python train.py --d_mlp=3072 --vocab_size=42945 --activation="squared_relu" --positions="rope" --rope_fraction=1.0 --tie_embeddings=false --init_std_down=0.0 --decay_fraction=0.911 --batch_tokens=131072 --train_tokens=1088000000 --dataset="wikipedia_en"
Each number is 128 + 32 x the weight over its row's rms, rounded and kept within 0 to 255. Layers, rows and columns count from 0. Numbers have three digits each. The size before them is the row's rms in percent of the matrix's.

# layer 2 attention output (transposed), 1152x768, rms 0.111, rows 280-319,344-383, columns 672-767
094:153154156111092115082120122163134173198145216106146117138109146046088096150126136138118142122097125109125144121127069144149101115102129119100121159147126094092154134115091139139124093138123096158178091095140149064131125089172128103163124151138118098079148165151117131124102079140153120116
096:195165096103116140111134180168103178139128221114145143111151084158094174152116103161165063130129071129111150136054108107108166118129142112115188157143148121167114171176181149068128149134199080154157125136103106206172173111070141165102107132157114133117174169123159098119142099117144130155
096:152133159144162099117109069129187101128138155095109118156100107143095105163088132113103121145137147150175119145139109129038120129132084111088073097104139179115072086155197150155134145151112119150134099118113164148166106126158175111161101116127077090153148156186118125123103153118147188111
100:218152093180155125100125137140105178081183089075164087136157114145130160175164166161125101125138200105116134133122127138111080175130120122126136155141119125138132041103120184064133136105114151123051160075093092134144157116137119081133120162162090140079088121125094164102173091074121135099
097:108161082115111160119099191104117145132084160214117148131123148163082115127211093142174128078153138127197121126091108101145127121120132177155155169147123148087137161149072138127142144118127033127106190095174111118113131119135125188133092146152104132108126159113163121084086140139215191078
106:074134151126161162149099052160093158133113124119147121141150145199159112123110129132080045125166128151159120129120096117095115135125086155167048133153176110124092116136142096207116185108089101158136110076163089142098118207108069146095106112052071118137148108156142095110117113138115111099
095:113118096062170139110118078096141103090108113184141159102135094115110088103136156105097177113118170174092140127102233092154091120106143120178125146118040097132158090116139109215204118196103174134136075130107176171076142155149060152109124091175097109120100113123149134098177186122049150185
099:042106107126117146091168143159174193117147145130071138153117127204151197147133162189142120074112092141151142162133170185140128149105126190135118120075174144101144145126119126098120133120080126142136140126089144128131077142098163116094149195115115174102074070113123148089109173122183160166
101:131156157127153158144186136092103176102164079124087140124154146115119124099124147149160103124143144136108155110140145114115151143151123147052115127105126140134111146111084142089108134069117156090146106122113114159141084186146105062138164087169095113101113134141133179170111154095079171061
098:146143091174157112124165118074157128077156089125100141131157169160064126180133085118148164096162098126146133103100087198113115092147090136113060147167140085136131171165140155128149112095063142140061147106122124131174160185111169128121228141134115105076138131159132183091106124135092164144
102:121137096102087085068193165140174121103070171139117132173085154171135147146165114076085134118068137139061097108117143106118120132156159143138134082156087097046091123082132083126069087117137100107197084153161157086181092153086113113135110127177167131175110088110119141088121078078145084125
096:153187186102156121152111183067127127110076133100134129167127080102141161209174137128175092099132137141056094127123178072114122124119106095143145175159135151183098122184105112079143120118121156137046230066067096115155122111153161136122171097151105137113168154103099137129201121110088113129
095:083082147109126157089184097067210115170132116101159057129158147145115119143091147139076136144122139130172141144132114087110162155147144088135134139095129131194098078067095078195094107140105117129126161090142109090116162157107065130121154143047112112059139108172157122120168150125184102180
097:115101132099095100109146134068181155176143173113111094137070160134120120225184158200085164133150136110093083149151115143155142148085070117139101093112154155088131183067087123122151117121157088139168104131116136109217133035147078151151106163028086124134121124168167107130130101123109138145
093:165168121107117147120169169105112173108114080142133144103131129134110142060149066134153109075103140174130129135130156118117110131119125093147102119120103118114171071192090130074128076120101096120148134147204097059154118117097151106155128119130104119126162160148149132074169178149076181118
087:116169159166094093119161120108092172128163123099114138124118165117184101158163079133166172089101213168151154118123127159156073127089116141134133127083147109078161083118112113066131151130094173127140107127105139096126120061114122095170130126129126136113119185173137101111088091139106111135
102:077107146138146132178078085088178168131149124175163120172037178148083119145101127131150070128197133122162143250119085098154101155128146128178130122171110143138055122082122095117164154111104147077110155118162127126082038148099109131198084136154125100135093111100116145103093147132139146096
101:143122123169173126179162126090150145137144144114069125138064119168108057111107145146125186122136143161159143112201177197127136079133139100125117112119090075102151151100155132065125123087078108119159102168129147128114115055123085088106128117086103093117083134118135123138197140096120128115
105:129205129129206118088125148125135118117112092147208119150127089135177115126091053118092091127116109157088139120105128073149125092137148174097196121164088113183131098117095107086114121164165155164126158074103153134141080094120124133104100114162100141063134120151080157159156121036060154133
098:128075103163113091154171077090136066068154086083079116139158151106129130107075116114103094113153073113165150106119120182129128100139075109077133155082178139123134133125123135109175172127102178090061094130117149136087129083105107126114118190158123113110153097099098176141136110107205108134
096:156121112124172124128119136135169156139120109098127147145110059176100094146164114117134106162041156088069109112105163129139155067185138064100200102178118095150064165120105112133079135080101133167128167093109168160179039091108158120113134117067148106091153104115058092155150059108096084187
104:173158145152153099193154112133148144141115106142160094114059097159145134166117140217150117113104073130190155179143112173121125114133119099150127130113102116125113142142156173159101185143130086125057143159111145097115138122108097099119097153122082143136193150144099089171144155147102164057
097:113098068150123167094100119144038119120136073180132171180127135158099054142197120084102158152118160111129197149124171110174114114120184107143101155114170115103127117159190122199141171177162094067117143078092208111129126152169142175146110121122131059160143129105145082171156170167150162148
093:151132131107086172121120137190121146112137140110117092144123105137115054094117102114093105129195148129130072089164100126141058139105117137162138164075126160129092083128131165094147136141140151106165124120132086178069128154076128159114108121147142111104127121167094139174061146123136143110
096:166137136110141163138118193078104124110138126141146159095155133173124093082118078146127105090120160143121157095177114156158193108149158132087157122074079112133141088150153177179111229164099121157074140163116103146219141160152100100089116120135102171115146184108152099138136083075156063130
098:067170159104153057101129145098208193116141109124148148077086108117136109138132138114146166172129158154092094175088097097158060192132173108119124165101082115163184083085068167146088182132083159107201153099166156115129119084197127151174075067110149151112164184127086115128176207127169103171
104:141173162117165167180092113141155145131169164134119079129126060166124087097094117185135128155176101165099102151132094159120130149069084146110164168117127159074036174120157134085122106088139127134168171125135085158149121081067204167135088147142131165176135167092143143049187120151150126065
091:166136151101111116178092076168133131146150091128176107110091164167148132143097117126104217155167116109152146104175099065142152160094150080176028113165169131111098157129136120103150088076135139158064211134143083165108141105170139099097147102109039186142132149177090123145140117125126162127
099:156141147098103159098065140167042119134089128164146093117152161102085130179105128151130129175164162196154139127159117142129141157122166143140078109162137131118140099100119155155121130059138145153162143129186142121138145154146175101108175101126113109141144142118128146122171124108079101151
096:155151176167149152109103082078106168130082111131121155106169150099153072114177138098118189101107101162160162102144127155158099144150123109069089158039149084162160142127140136084126139127075140116057136142091137189176127130178075178134121069131122067088137165134116127153162112095108150129
096:164151075146158118097155150079159153090111076143095173115109164096186134154143146107106123143107142139114104119131149115131127154140175142133138154102096182081158143136165109149121139125104153156120131142130107115134162076194149123102161091100109161141119154105088167114152130159155159131
093:148171121196143134100086128155092155135141142070145155099110083146142156157114132152114122096079088105150108112145082107126137139109146133115124120182039113092158102141194175080191108119133118166117085083112110189164129147151083109091200148155091081145121114109108113147165110142125116104
106:126135119124112087091099112131150109099122129120074078076198150149106136184101155163066142116126158111080094109087151129107102129146134187143085131113114138163177084129138140165132117131128198137120125151126099148168173152246158154125148164209168149129123099164137170116100142136157120111
101:091131111129044132094139204170186114141131098127150105097175126165145204098107089109136084094106143091124092144139148141096104127088109106165135123109095138114153125167046194094150083103179132130122161083165155096136163068164127130124137131131149149143065124104163187166143109083117154123
098:154147194100139083167117161111122151180091088107145100047074112123121099097150205127160103113134088169139076104121126099105119117101188145085109119114093146173147114141162107182100168162089166147095207119133150179164158175179135141148138099110191180132146118121124096116137116154040104135
107:100156152124126067142090105128160129153115118176136134102098130079165102109141171136151068105117119079124129121111113110146127145053149170132116151146094099123119093109154140080131101119125125101087092099129163155223156138158177121133123132121159141168150090140077146058096108166134082073
096:108091096167137140128149163121124104148109142100148159111089186128147027090131136124153110151065125121142165107120101148100109112162140140132140138176175154116170102139124127121161131084157092141143066141131111122120113127097101096136145099150113153163144145103128133176144100146052111137
096:120149111145163117094156151142112143123151151127109202122171118142092135100156092114112103171103095114136095107175124132102137161148152141121134100094133112156164143068121133129073094122108115095078142165167119144173183199112110135086137071113146163130089167187155071152160097081137150156
102:188125098087103104126158120152144069137142138101127080163080104086131066232060170177148077151139137117174138124096103126200141118066125116077119163150162108114119132147152079109070117104132083145128105100143191168106061092162138161103140172123132134129127106133205132188147103111148148146
084:092144149134191084146150171104149136126153120146145089151142137100103099119168118110176117157140141108093114163160079130103107114101100101127138190106150123105054133154156152127189137162097098107143087151116167142099115170121135128122172185136095093113136183120113116101060121166116088117
076:181181140178125127186132112171116068073163070213102194126115145144128145042191150087143125130143199105109164136113134141156112112170123084125107061119220160149140098155155087082141061102102106083090099103126062153136099090075139155118156128095180127108147130078075087110091109085054161099
077:139171145068130137189109116115142092074188113122112113118114153145103051097101142203103149117118097131124180143135125101108103103144100090117124078183125139087153142168092155062179046162112174089215095138147187143126153105208117108143106075101055104125115154085123155096111133126105106120
093:112106152089048117110059162149117112124159085174105094062119143104148196182151129192185138153119151126096180121135126068176143201166101132113183171119106136201187100152061122176168135159153161099137165115100115104135153118112125183122090129117105199120142211087160183100132070098143153115
104:075094127088100147179081108119142069100148101138105140089147076176076117184163108153129100109109145127097082138112131107094154179146104159119203121133158156173137131170138182226150103167096141165137147186161131122172110116101147076123197108136166080170130132143126108143123135128109133148
102:193085115062086108117181151077131113123136122142097113081130101109148042079115081095125072147136128163156120114148114141118121103152092148129141088094130135142110137130203112179085089172079167068142123114104191124182126162091091152139153103156121114161091153107215107127147122078060175137
089:191133178177122211112187139132185159163075120191123159142114140091107182141148123091157199137160111110154142120037113150161156096110160103094109159149163110121124126136097140111096111208168109100146181122124154101160099102173160098109137162123152145097116131121076144108130118100131164187
090:165159120175158151116109114137161169089159113143132114146131146087120126118124182131133142095186083106186099118144111106127087107083158109171173154137121087110075119127155139043124113125102134110081133105172107109100127103081160149152133143098126141082163068134127085096151026109133146096
095:142150156096114157063085132069116150182165173124147156073144164110100074167110105154111179100125127167159104129135084109120143147147157168101141137168117124158113146130147116180127082179175078107131147166188093116083134145153136135167117106169155132176138173133171080132179097138094084048
111:088186080130100124147099142154200113137166158113152116084062154115131121190118113128102126106155157167119104158142129137154052096184165182151110163124118121104178137095130190129152148086146073164093130137148111132129143127110118141123107138111182150136106088155150119076111122137121091153
100:151143160088145098122144169153107112148114118152169114169109107167167106087140112118119118176100140173151079194098156093139145075099140090132155078157144135137143085146128092164117103159127086148132121135124175084088131153113124125155182126098097110129093139059126066168167081130129121015
084:121143187157109147132079152082097185187119070117155128147108115141145141116140151167164170151190157151115179146132165143176169149117072075182146196131151163171123087137171178156095159167174116143093142133100151155148128129147120147143148126084067077124140178093106079103151161200148094129
087:098105108114116105097125081089179121177070165130106100111103158114059109149207186098099179151140127131140142106136131127173127149158165138090114137097116093140138129119127161139095184134140130115218126203161121179106163145094153115146107126132103118125081119096177149144099124172102149115
084:109116147181089096123140111163077161118099185074163189098136114129147130144145178155118145121135176121093102092154107096126135068175085160169114093123086099119097098207138167117164167148073090123169103145108166105141079072135134162122131170095117083150118097140139179146128154203116136137
090:086159099166114179127109152189119139152181097076149130148109128149117151047136155131126121157091098101113095121130133122142119108151109132142154166127139109123138162151102111068162141157196196141210166147127114109104092137081070112094102147174098173081099115088047096093094142125137141113
068:165086088119079132139156168102135079119131149119105098092128104090048090093138119102134101106100090109106100109109143220168159178152122146115140106083170144146118132097155182142034121093139198167133159133100168116131096101208142107111057113134098160106079124068120128191087119202149154180
077:146148141161131207141105092099197166119131118204150165178095131222139171130123155116105121178147143089122110089143106079155164115149110135101082106150123145145135185102119114141077159110070155116129141077122085119152117138085111099128127106140100182109143198170155180179188129065183106118
099:146160132149137132072113167129109136106137121111133109093147131135155202160148128138124105114070124142081152056121108171149130150115128122130112091083130067144167111108138161104108091123145074138137098204101108124182149078068156122156117100132171074072148108128131098126132127149153054079
100:124089163087039083076079149150094162146105074156091141143146135114113162202154142134071112146117118099101108150134080134095098110132096139118139163125132150130135172159113192198180186130137141150117116135138085161181154131137141150183149149170134129146158117108163123130095197087146171082
095:096062134109128121128157089134141112154132111127122113096172150139119114194122120103184090086095126113109151084122105124154150135140081059139073174116161156105076137179132167124164106102123168187135130104140148172158143084131165119162173129097134105129107170125144201124138162163191102134
085:084155153112121141117129134164118144129176071113110106086126111175181152167071139118154110113104187125113127138100149109137127145111141169091143141132151081104161112163121192194128151139141152121098105139146092128187140139126119100118157114099205069155047140118142189146162118153079088147
089:125122109139132075175050115161142129104147110099114094054044100098108127172068103159125146076150182157107147082129102115114118169056145130141042091150143220130109111149110103130180136149133186184136081127181144092090143114118110098153092122137141159196146163101114154118106156116163115095
098:146064122142158202121136153088144113130103142137135100088207118136169121061159122127152116082144157048084102116118040094129185120090178154143098180084131139125092111143112129078147138104182139186021126110153134157115188100097056148103149143133122157153153153123082118106098064109149112177
094:204199157161168113119170110117179126097171112157145105161133152151144121094135131161146146109217150122141150095126125114113172102116084138174075115101145103148144163136092098115132106119093172160140127139130095069133153102131175117156118202146127187157153118152165128104183083091108144107
070:106097189128165117167149134069152137133092098147181152148145153125196148156173105150118080130094102141120160185162134117136118125123137107129123132099136103135115094122139134115110167096131182139133078128108143133048111153136140156103150142134109090100087125102168083135131127064107111157
099:102087096170130178141135074180133121121137109082087154150144132128145159110101137127132149110137182089126131110101146124107075113072147117125102108141146174094157177142162064150179132141137154097108098142128108078120162162162166082121188156152151137115205110136134159150137151178150112131
093:137135126172050093174116128095090121120100163139152131074069116126180190148161047162101093128147173137144134123126073148100089142140129151093124112127184129118117198099142118097155137107139190196046155130140102123095140148084093119113093160118180164106136098141083132103130083127116071129
094:126105168130102098138168182146095136137197107164142118129088143117114129183161144087147110112132129110169097097086146131112090030148108063094137133124158083125163146151133097150083120191144156097166138084204160078174092163146094139105162114141087103110130134127162106179069088111086118159
091:100112124116130142112153154079049126089132118161120128201138092084066147199188099175162074190139134176169110099143164107129160158140150141130156158149116101108076086154063121153177110090084155081245121139142128081121149168075139248116174108122169099131133111115165129096104168114072148172
088:109088123177136140106147157107174131134137181132162130184125065113170105072138050096117150137103142121127159114139108113190111129148120121123093168133098100151144155162171138090138087217168149155154228134109107157103126120154135102080097121180145122157062182094146120106108090159170090163
092:108158104146125128155139180138134100180112117142176135138094108243111148129164108138087123202121136145138126125099083124131181106118144176109124123208118178115092130122119165144053115124113088161164173125157153085134132138150178106169121102135085211136139109134119167099111123153188061107
094:092112147066076141088136121161161104148147144086168131108150111173140129109130157143079147141097092128169153119165134098113128126108128153146089147135097134141092108146070154100138157104085074143221172116129183151097144109097166133152088143136123104096129144124136087140073136155129082142
098:115100090099128111198112145098135116112093129117134127151082092118095132168181131102150169148128114089181136144118174134163149139112127127139116092181185170169152175189107143088119115160066110075123185127060149129152168115093143161136202083117156110153147159094154075170072101099083151138
095:087087102125087092166099107135120072142121105216123126107092134101135141129162140100085102166113091171181116147149140120048157155086151149111184112154099088083119118132110092138120165193091133096065119114112093108126110114120118134111148143109161106147120093139057035187127104139127092110
097:115102135172089170095146106057093112135167133125112143118172123170168088152141118121123101145155141139144095132056104117129132131104171140044111139099148152156118129100143152165087178188096133117174060190077150137117109103091077101113117157100100087089139085134094046168110061173129095187
098:087130112137112164168149101103106118143116185171106152145169132120190064101165130100148176142140103150133166104155130110177073069157075096133176148120150127143085154145118139121101095166093069072151075124126107113089111116137141182147140127134075072088122136105187126167098125138090149081
087:094170148141140153136085141155128132137132137126091142198102102129118135089135131151171159129141134113068168175151098102098099110128054132112161094081130158164101213128118056189111122139199094140037167135148167092046096105089087169155134141182181162082131128108108120130124097084119146139
079:088161097098098140100092109182136150085090112159114131126131131147121123152108156148128169121146133121139096096102136132135148120096120110114102183154144047142087149167112164149127138128132201140130157081181073153163184104178083118100134136117167117139139184169108149134111191134164111138
096:143079142148107139152116113148121092109065134114100109084173167085192153142082130159116086111165155108100128083104132111173116128108114152088105089091106168146115107129120120114142165107111156121095008172127113169106062101085121128184157167132164090136125115188163120146129141145160155117
089:103127143181171092162175096144074146122077165158128155122152114104170141120122111118092126086108100114148148121113160166170082119146116066123132094052107096152148119141129158094140142183155132121088086126128097091109070184104150106168143177078118158129100099125194120133054142083138151151
069:144123155135116128130129192102100146126107076120114075111104153148130130101069117078028121158098134173147093132125141120173131161138136158083099108139110155130170092116178137107082069120174062136128131145139101061162158129144144074120108112170152146175161129148103129139138090145155144123
# layer 2 attention value, 576x768, rms 0.0294, rows 153-191, columns 672-767
106:149109182168151129147086214096192223133056134178167081148125101106122160092136095087101111115129132112176075137187157150173153167135140147139130191103120175159138153143138118118112137068135139132064123105095137119106067147085157073153180112123138124161149101140124106119109118087112137127
088:096100114158106142119147068103132124122054159148122141103177151225096085125062110083100147088127169169145134111132097143175177115117165125089154114155101134123102135165186170112147173066075148075124132106144142131119078071087111121170099124109096116146105065123137118144089162147152083152
094:144178109112141117155149146139053063192127155140159130135098133093138127087078142110125121138098157141123169063109093138135128098112108129120140129162111113075139116165147130129119109122141070130105110073122150138061097150151143132102125054091124167108138106119115143181103124142051181137
095:139153183165132173183099145169155196165104084090131144154138155162115213154161169158104147142123121175083103110126172176155141204100186111067156143170134082087187144096120125094143169116141138157147121214160105115126129090111169137076156198126131170104100137144065106146087136180106145135
093:119126140108077119137098103121115140089149116096134114071094140146157092111179133138079100172157147173098144176159167128116166151131091111125093148042147127098172140081117153131098120111096075168126173098133154139070133083124125109155159118142074138155096159162142141161094088117136094095
094:102100103109114099160125116120085120145106149132134057140116168151127139057141080101189083157104137117102116150139093119131155093212069169105105145086198140176079120109076138135092122082183142183128168145208116121202183127143143131129153147120137158120071122151112105161083135128168131141
091:090144162181135135196122154127162107099205132156103122113123082070154094066114076149107173152078090203120172122124129111113119094118131114154067115157087118116093143183096120154129130047172156124066106152058140179145087159135080079126160144106095157083139120159137137111142152074134110153
093:148089155114169100099120108104094128145147163125127129168128117175115169135078070127147131107130058088155133099113104168132129068120087118067144073094126125141073139093128123147169172167175134160139097127088147152085138070115162117154141172136141151134118163161101152202163153114168133082
091:122134111148142145090111098133110138126099084113151139080106142077126198184128114143143117114106141137108178095149058147145149123150138115097138097097162149140129184098156100117174116129198118119129089152160139112170125134087129186122144155087160118133117130148061148091139128135120106140
100:102089065085101105115116107185125161105162149158110131134122159130139139089099168110139137131096110038133100103129120079121128090113113166096152101134113168138124128102137130147135128094071139127125130186168082142081101115144179121121150142182176158107138115086140151141096161151125176176
098:208099135197115158167165151092143132062119091131109133119111124172090122139066036162133122142148153104097043088128134156129185083109208126112146169195097168124181112116141132164153122114158103076155060100108125119077066151111149092133145196112138119155154126151128118098053131089155156088
100:154093081051133081116139085110139131129124090163137167111130116157110078057148072115112127145145094132140173153152154132149158172160214126112174180185098125122123124118145131129122097130100161138121069132109115169145142149127119137157071040139137185076101126150137101118138097073135126083
103:099081114169166057137171117165105100131132143093153135173127154047133155130058081057150149108069078158195175157138124140105174141139167083130084152172140124146130107116140144113117175130084148102066163145187091109178108191129130144164188072137170066110127117143074171050076138125106113152
099:052137132106092135112119088131082086132127134133123076129133128138115097175141132089099135123117110126100092127117069102106093171102069107133128131122070135122191123145144088132109108163195168095166116097133089221129093086121160088111150136112154067172134096097102119081148130085148135116
100:039097116205126110097123177165126117166170070110138087140124077089149111132138212119176183168168077149151148140086114144082141112142123135145131161081134144157104067160114083077061114056157109135135128110180141093166172120130111137093115193165084128101106106136044120115139142157095137132
096:086176091108114093119160053138172129079149149150087142128156137112113100122145180158141190108136110132084179141098099111115121070088189113106171143152141112093111164215136107181163153069050144060104119111100137092072160127103113118096130164104205140115136186067191149127161083103135098144
095:091075141109106099124156154180098066104095088117167091125167033068109103193146147128158161073089130140103110126089120113162117126085105103137130108150166162117134115154182119144129152179158103059131118157067089095075158133125122165118121090146131128139133126068070108117157088199154137148
100:129130120173113143196104150156104113108112100146151146123133069117118171107045163128110176139122173159156144143077136086134135160117162159140132113171100141138153128087146142124171120136144114080127142141107173063065114114171096106141083156112206113133127098132112125151121121107109132120
093:172075169121114152090103111149145190148101210097160123113126125132117120083137129130159128147119154147104195132160139138104104147116146146136157128136073094138152148151146137111190086070070168107132091103159141066077155139148163095106136081160172164123142176127198096147103149153143093098
091:111154137097114129128146097141126116121126148110145124119154181112135144151127150107130120115109148084168040135127083149166137082098069156141155132074130108132128113168194145154119076133083139126092179126062128060097140172106150168131143135110135119101172117133144129067083069126160092184
093:055139126117140107116138072150147126129109097146109145099126145113119104133070093105078126147162202159156103224133106130169117192114116126097101156154186096116191135121110104156104133122019131120102125074126162149149080132142190126153088075151109118128106151188107132129146156123143112155
089:032121115096138110096102070146160170106145143099105080119100147090114115144166183144139131112099089158091169139178117118106153144093177108087144123154100177154086101119162176127096156122074172119129147137143082161129117153147086104117133054145173118107151149118164132086128126163068113176
095:076101134156133136134149136177147186199131194096118095103152130122128146088126124170161162095144180147112159101135136121151088140112105109139152136135102102114121149129121144121174123152112078071166096168098138167220145154150098141159108104097136115131148133135069069164162161192122167169
092:072144165150121138128130138103103115171120157134126096094119119113140151107134183075113098145114098097130161129156120163078193083113140143152101159153120106151110103095057158132111110110155095176153159096129173154104132080144129128147092097117124128128136145146096137131083155092138083170
096:117127080092117179122133134118115090166093098113162051137167167093108112091130111174151075156110098097132188120109119131132140134149092083098078116150122164134155124185149174156108106156162132112102109113194139137221105066121154161122229157077128137172169126130111082132158104100141150063
093:105106149158106149122112120106169185115102131105088132108116090125136134160140143105107175099112237144145124123162136109125162105106141132151112086188125146084129124189158171189177188084089126100066137127086151130113146122087108170167091111118163100152151146116116154144080142159104094146
098:134144153140131136104121098122158160127075097043124148152092123100145114100104147033113153142138097084120130136115132146153176092173118108154120121198074112124130113141158117128064137197128134109091147078123156133156107121087136097177129116105139154109191134088109164079166161108134093086
091:099159091137126137101159131131131123148128094124090117102100149177123094160118190102105147113112077042139099124127146139104119118142079120144127088125106144137078109139116158133086137064128099100151071112187084096190084115169112130092085137101115154128126102203197134096116123116118181108
087:156049114134155146158124122090161142058143129116114126153111084139142143195118163154159108116134109089117106150150179109164089107166069119108205094106175117137146115113089118090124149194156116147124119077126156131107098087129128138087123219152136121113104101149178102074098139176216094120
101:133095121173119095114173101101155133124146133121126142122137177111133113120146081143138103059128154146110115116088118130102153086099089134153102067115162093131116137154123118134154097150179121153156156146138089137116066149103156120080169108120126149164131134137120151056086091123144087091
091:088138153132120165118121154136184141147117090176158195126123147119104083118096152155142069095140120122102145103088107107136086078158087042207113085110129142100115138119169114106126108120149143182118127171095133066094120139127130113129088137117115153111153132173146098132106160163161084130
096:179150076144121103164183155117142176138191080071153146164117140078161098150081109131153110048141144085076189109085135126142072169113135133115184157187100125132138100147108149088155125125149122144114165156173122146146167072127152110120096168128119160159103162136130149084112151120127103131
097:086145203082134134157112147160136099077135125149156084138145127101108167059097128143143145161128100104111129070159151153112137170122144115087127102180118128111146084100202174117149113040154135084154080221124147156138084143099085118113178113127043161109197137097166115110161201150146149099
095:134137178170108092089121134090144095186115105132111057134126142098089145115120037160100117138092075143117140166090150120138085146144099149137092146131152140128116093156105130150120143178129097128184065137111162100090100075147105130108107137114130146123104146128113106062165138126139125098
090:132133098114113135119126143127147119134172080100077092103107122174111126129194115079114121139096143059144158125136129158148146074108171128153106130101111100102166122165199137123133101156113124106092144072158118144162139172142118121159076144130140107141095122138153114162111135147115156144
101:213139117146121100134148147098075148131105098119124086130166142122098163125107133139110128103126121078082093101152192167098152121094100160099104070098094227095114117071181125082133118201170138129127082119102137109062094136122111160121116185129058223110133120105080134110186122127098102157
087:090142162082110162132100185145132174110189114075127119145144087113130156124120081153207113097145133150137183127081068156131157082153197100122177120142161134152168131123109163109107120175084096158094146094082163171062138137117152078161073169111122085093112108112092161056110114167103102142
099:173109165123146144159144142103115127125162097121115185143093180145107132132083121106159121177138044126147142076142166138125163103153144148114161113144130144112131140125111112109167094123102148106085143148093141124175138135167155088100135120116147129081117155145141087169140121128058126129
100:090136114189103136132058110090142182153146149096143143135130128118116165193220099076149086141105075170126119128119086139086113052119150150185108122162095174085105180111095145136161154133093116107128115135095107159111086113121185179104086090079115133164111091141091146135110167141111140084
# layer 2 attention query, 1152x768, rms 0.0304, rows 384-392,448-456, columns 672-767
121:173139138148154074134123161098109061127109162119157130132110132092138121095179078086073125121103158081090067101095159075140132144152169094162191160169173110104123144117107098081121106167166133118124114158113188107105187160120171124104090103066133118128117174084093142134096125156118081168
102:159105105156159100167079131145113165115147141128145141118168148128125134115181153100143168135140082132092136096120146138152203082117159119145139149043133073154145087117150147121146182090138176119153115098134075166142160194153098114171134099097101183112178160143193164104125157129142157142
100:177110119160085168130107180134152129107165110187129166125099086151083100172061127206151117093165093168121107119124144172096169126151065213083097054117131127133117095158073145121183142132137142130162102124179117200114096183117133141185056143138080146182182087125082176114170126187080155125
103:096116144142117144105131143211149121172096077159094157135130166117114185127152156153117086147148139159066145131168183102116188166115155152127147082124122166098166100161217084113091131133137119156109195170101103078117156102137082128155040132128120101147118118124148110203164103138111154118
113:196123128128134132147141137166095163090173125167152084091102147163154104157149110184143116157089159091112110108164097113061120170144169193097181097118172125115099144107059075065142145113074159109153143102185147156094137123170140103190137112129120118102162111171094163140128142108126133108
101:165134097146139134119151077132123081106116180102179085059147143132142099190069092160132100182140117205158167124130123088076182129131124151158159054179096096151111130154106154135148090083145130108118127116165167156104064109156135177137133173138150087118166128132142136092171109090108140130
124:178138087141113113145084135120160087097206153104109110135150164147117122102141184166155148187116133124106085076085118140114123078117138150124180131153158131128092147169070179099188098092064122179136139092126137082095160092162162139157149220141110108133154133134185119123127111150108081159
105:175162092146096100162156137101116153094160158116121074125160120082115107199125179218137076132123119084210105132166129146082144136136116146156094144116190099133165164110128118161145153109153145137107156145199146153110172128130142123149171069086103137156140143148135199101146153100146145165
099:124177108107100172132089142146175104128133114108163132186155160130091111155156185101133132096112130147129122158132187151201110179175129128110145138065121125087121121093140167120109127138076081162147112122110141121134183218110107136115135115080077143128175127115146120134140101123122124066
060:092173107146109118133145122117151139099119169162100108138148137152111125118205156159089105149135113086135123145089136079154092143115096129157188137180154145135124166100154128061203146090123142092158140084120155145150150113139109120133111090123084174092175126138129165138124151172162131162
071:136140114119058105120077164121201132084123146175122150102107125196141130124075170138089072202138114118173110187115143111172121164114156134133085142151125109164118150072103155158166148134173157168174119148148141192156099136134057085107106030182174187128127117102091153180157144157124157145
066:094108136098127183134115175148072092112152073082137084092119067137102146156085092115131162064130210097118079104157134170093116094147138116089102125138113097121133148152166151152058084140135071136110110102102132093133106131115102178154166132199105112094129105174144136151138123125109154124
070:116172120121109144112116139111114093145079166155117189112140051144113077137124161167117131207127052097149110150097175063136131150156107115173155158148136125132127121092126098133113143047114092082161088152140195177139085127138028163182055098128146136130105093113163151180067106176123127120
076:213060135092102108115144148140088107078157073097169124098134143127156161129135104117130110137112161135119060106146102186134102125116118140105109067081077138103085135117088094124116107037147089122112189103134098096085107058117152150191118132133095147124143128133146122132159141151076112163
077:124111142132142160108168109151122159104147102134159086141133146111161085131079160117121135205172172188101095114119142193098126098185045158072117124183133136106119083042117110116104143145152106071130076082183108172109085108087116090129098152120176147151101165086121130143160128130068137134
087:184139158169188093163132134059141109153200101146085095203169210059106119140073110135129144143165067140131052158074108142161140074103081080128126159100117140139141090129066108114170123145055077097137082187078085124138170178122081171129138098107075109149106128095220108130173109112106129084
089:175103101066133086125154110071091136108190131132113097129144151120100113174091085127065101056120135129189052146147097169140128215089144120161098121147076094141126147199130125186161139117138104123136140162167101152102130188147156168145184101154133094135142092112155185085161171093102106064
102:101217110118126114130148113139114183162084145133147173133109146129109073114159137147198179093088132156198116151192103143162141105112128087155127114113160179120095070148162159142179128162066135161169164175136111107136138174127148159115186157112168152176193110158110083172050130146075129140
# layer 2 attention key, 576x768, rms 0.0308, rows 192-199, columns 672-767
096:194136134107100135129154180125156077215119145118101145162131170094100084151163133164132108140091115158123146105104146139069191102057220097107123060133096091122130110109131144113181136116159131128144123197175107083123089152137122136156129119135119148147183146132112141128129111160049166140
086:133103139148129066111158227102144103142144138120096170140113096064148130208090134191129146075118171122131120168079146130119121157144182124119120171170153124119149122058126137182125145156108162189102160091166134070162115165104122152132175094162117138137164159197160130103132132115130140158
093:096115159178122152143165097114170185127089111134123214157149169095125074114043067121134150129171185092101138181130114137157087093154155097125086158141081134194099076142141135069146107077176117036160098140146139160103186187126096152101158094144143187115158128015145103138140153128158100137
091:180153141137147186154154100119098129157103201141082073125135072145155109168113099174135139116116087090125178088135174137171142111130094054116112102143142057094127097108070107118124167165141085124175075135179153089113164138113131129076161154134118144094097091112116139190118138109053137099
112:128159166123121086095076180118129185110103123114123152109149127107121177139092080159113143165160145140151105189154124176161103110135141159129178174117087195116161119111159095159172118088213149072095101127108116161079174119102133135118129112102124112133145155124120134112149104095132170142
096:065151033193128144159162150175141114172123110167126065139093181110159085068169129109099180062106190123100118139128141116146142153160180136095157080144089126144113103172101072086185137113162132120116181108137129122131127115151105182117094137084117132140104083154127093113079102140139083157
102:147115098139166121071149112095069123118106175148142116107135137161094166159170144090182176100136084159098128120130109109147196193124115164099149089133141091108167132107172072140090141166129098123121143086162070142122158119130120094142049134127111163105116076184143174128150128136141157143
095:082081115130100097116137183171117120144128131112202212138139158100151112126183111077115110072157189144115100163079110141098081111166112139124117101128149167156197117144084171094125128104143152106104148133139145107114041097144107124131149119102109126166128159180093124112090101109137167107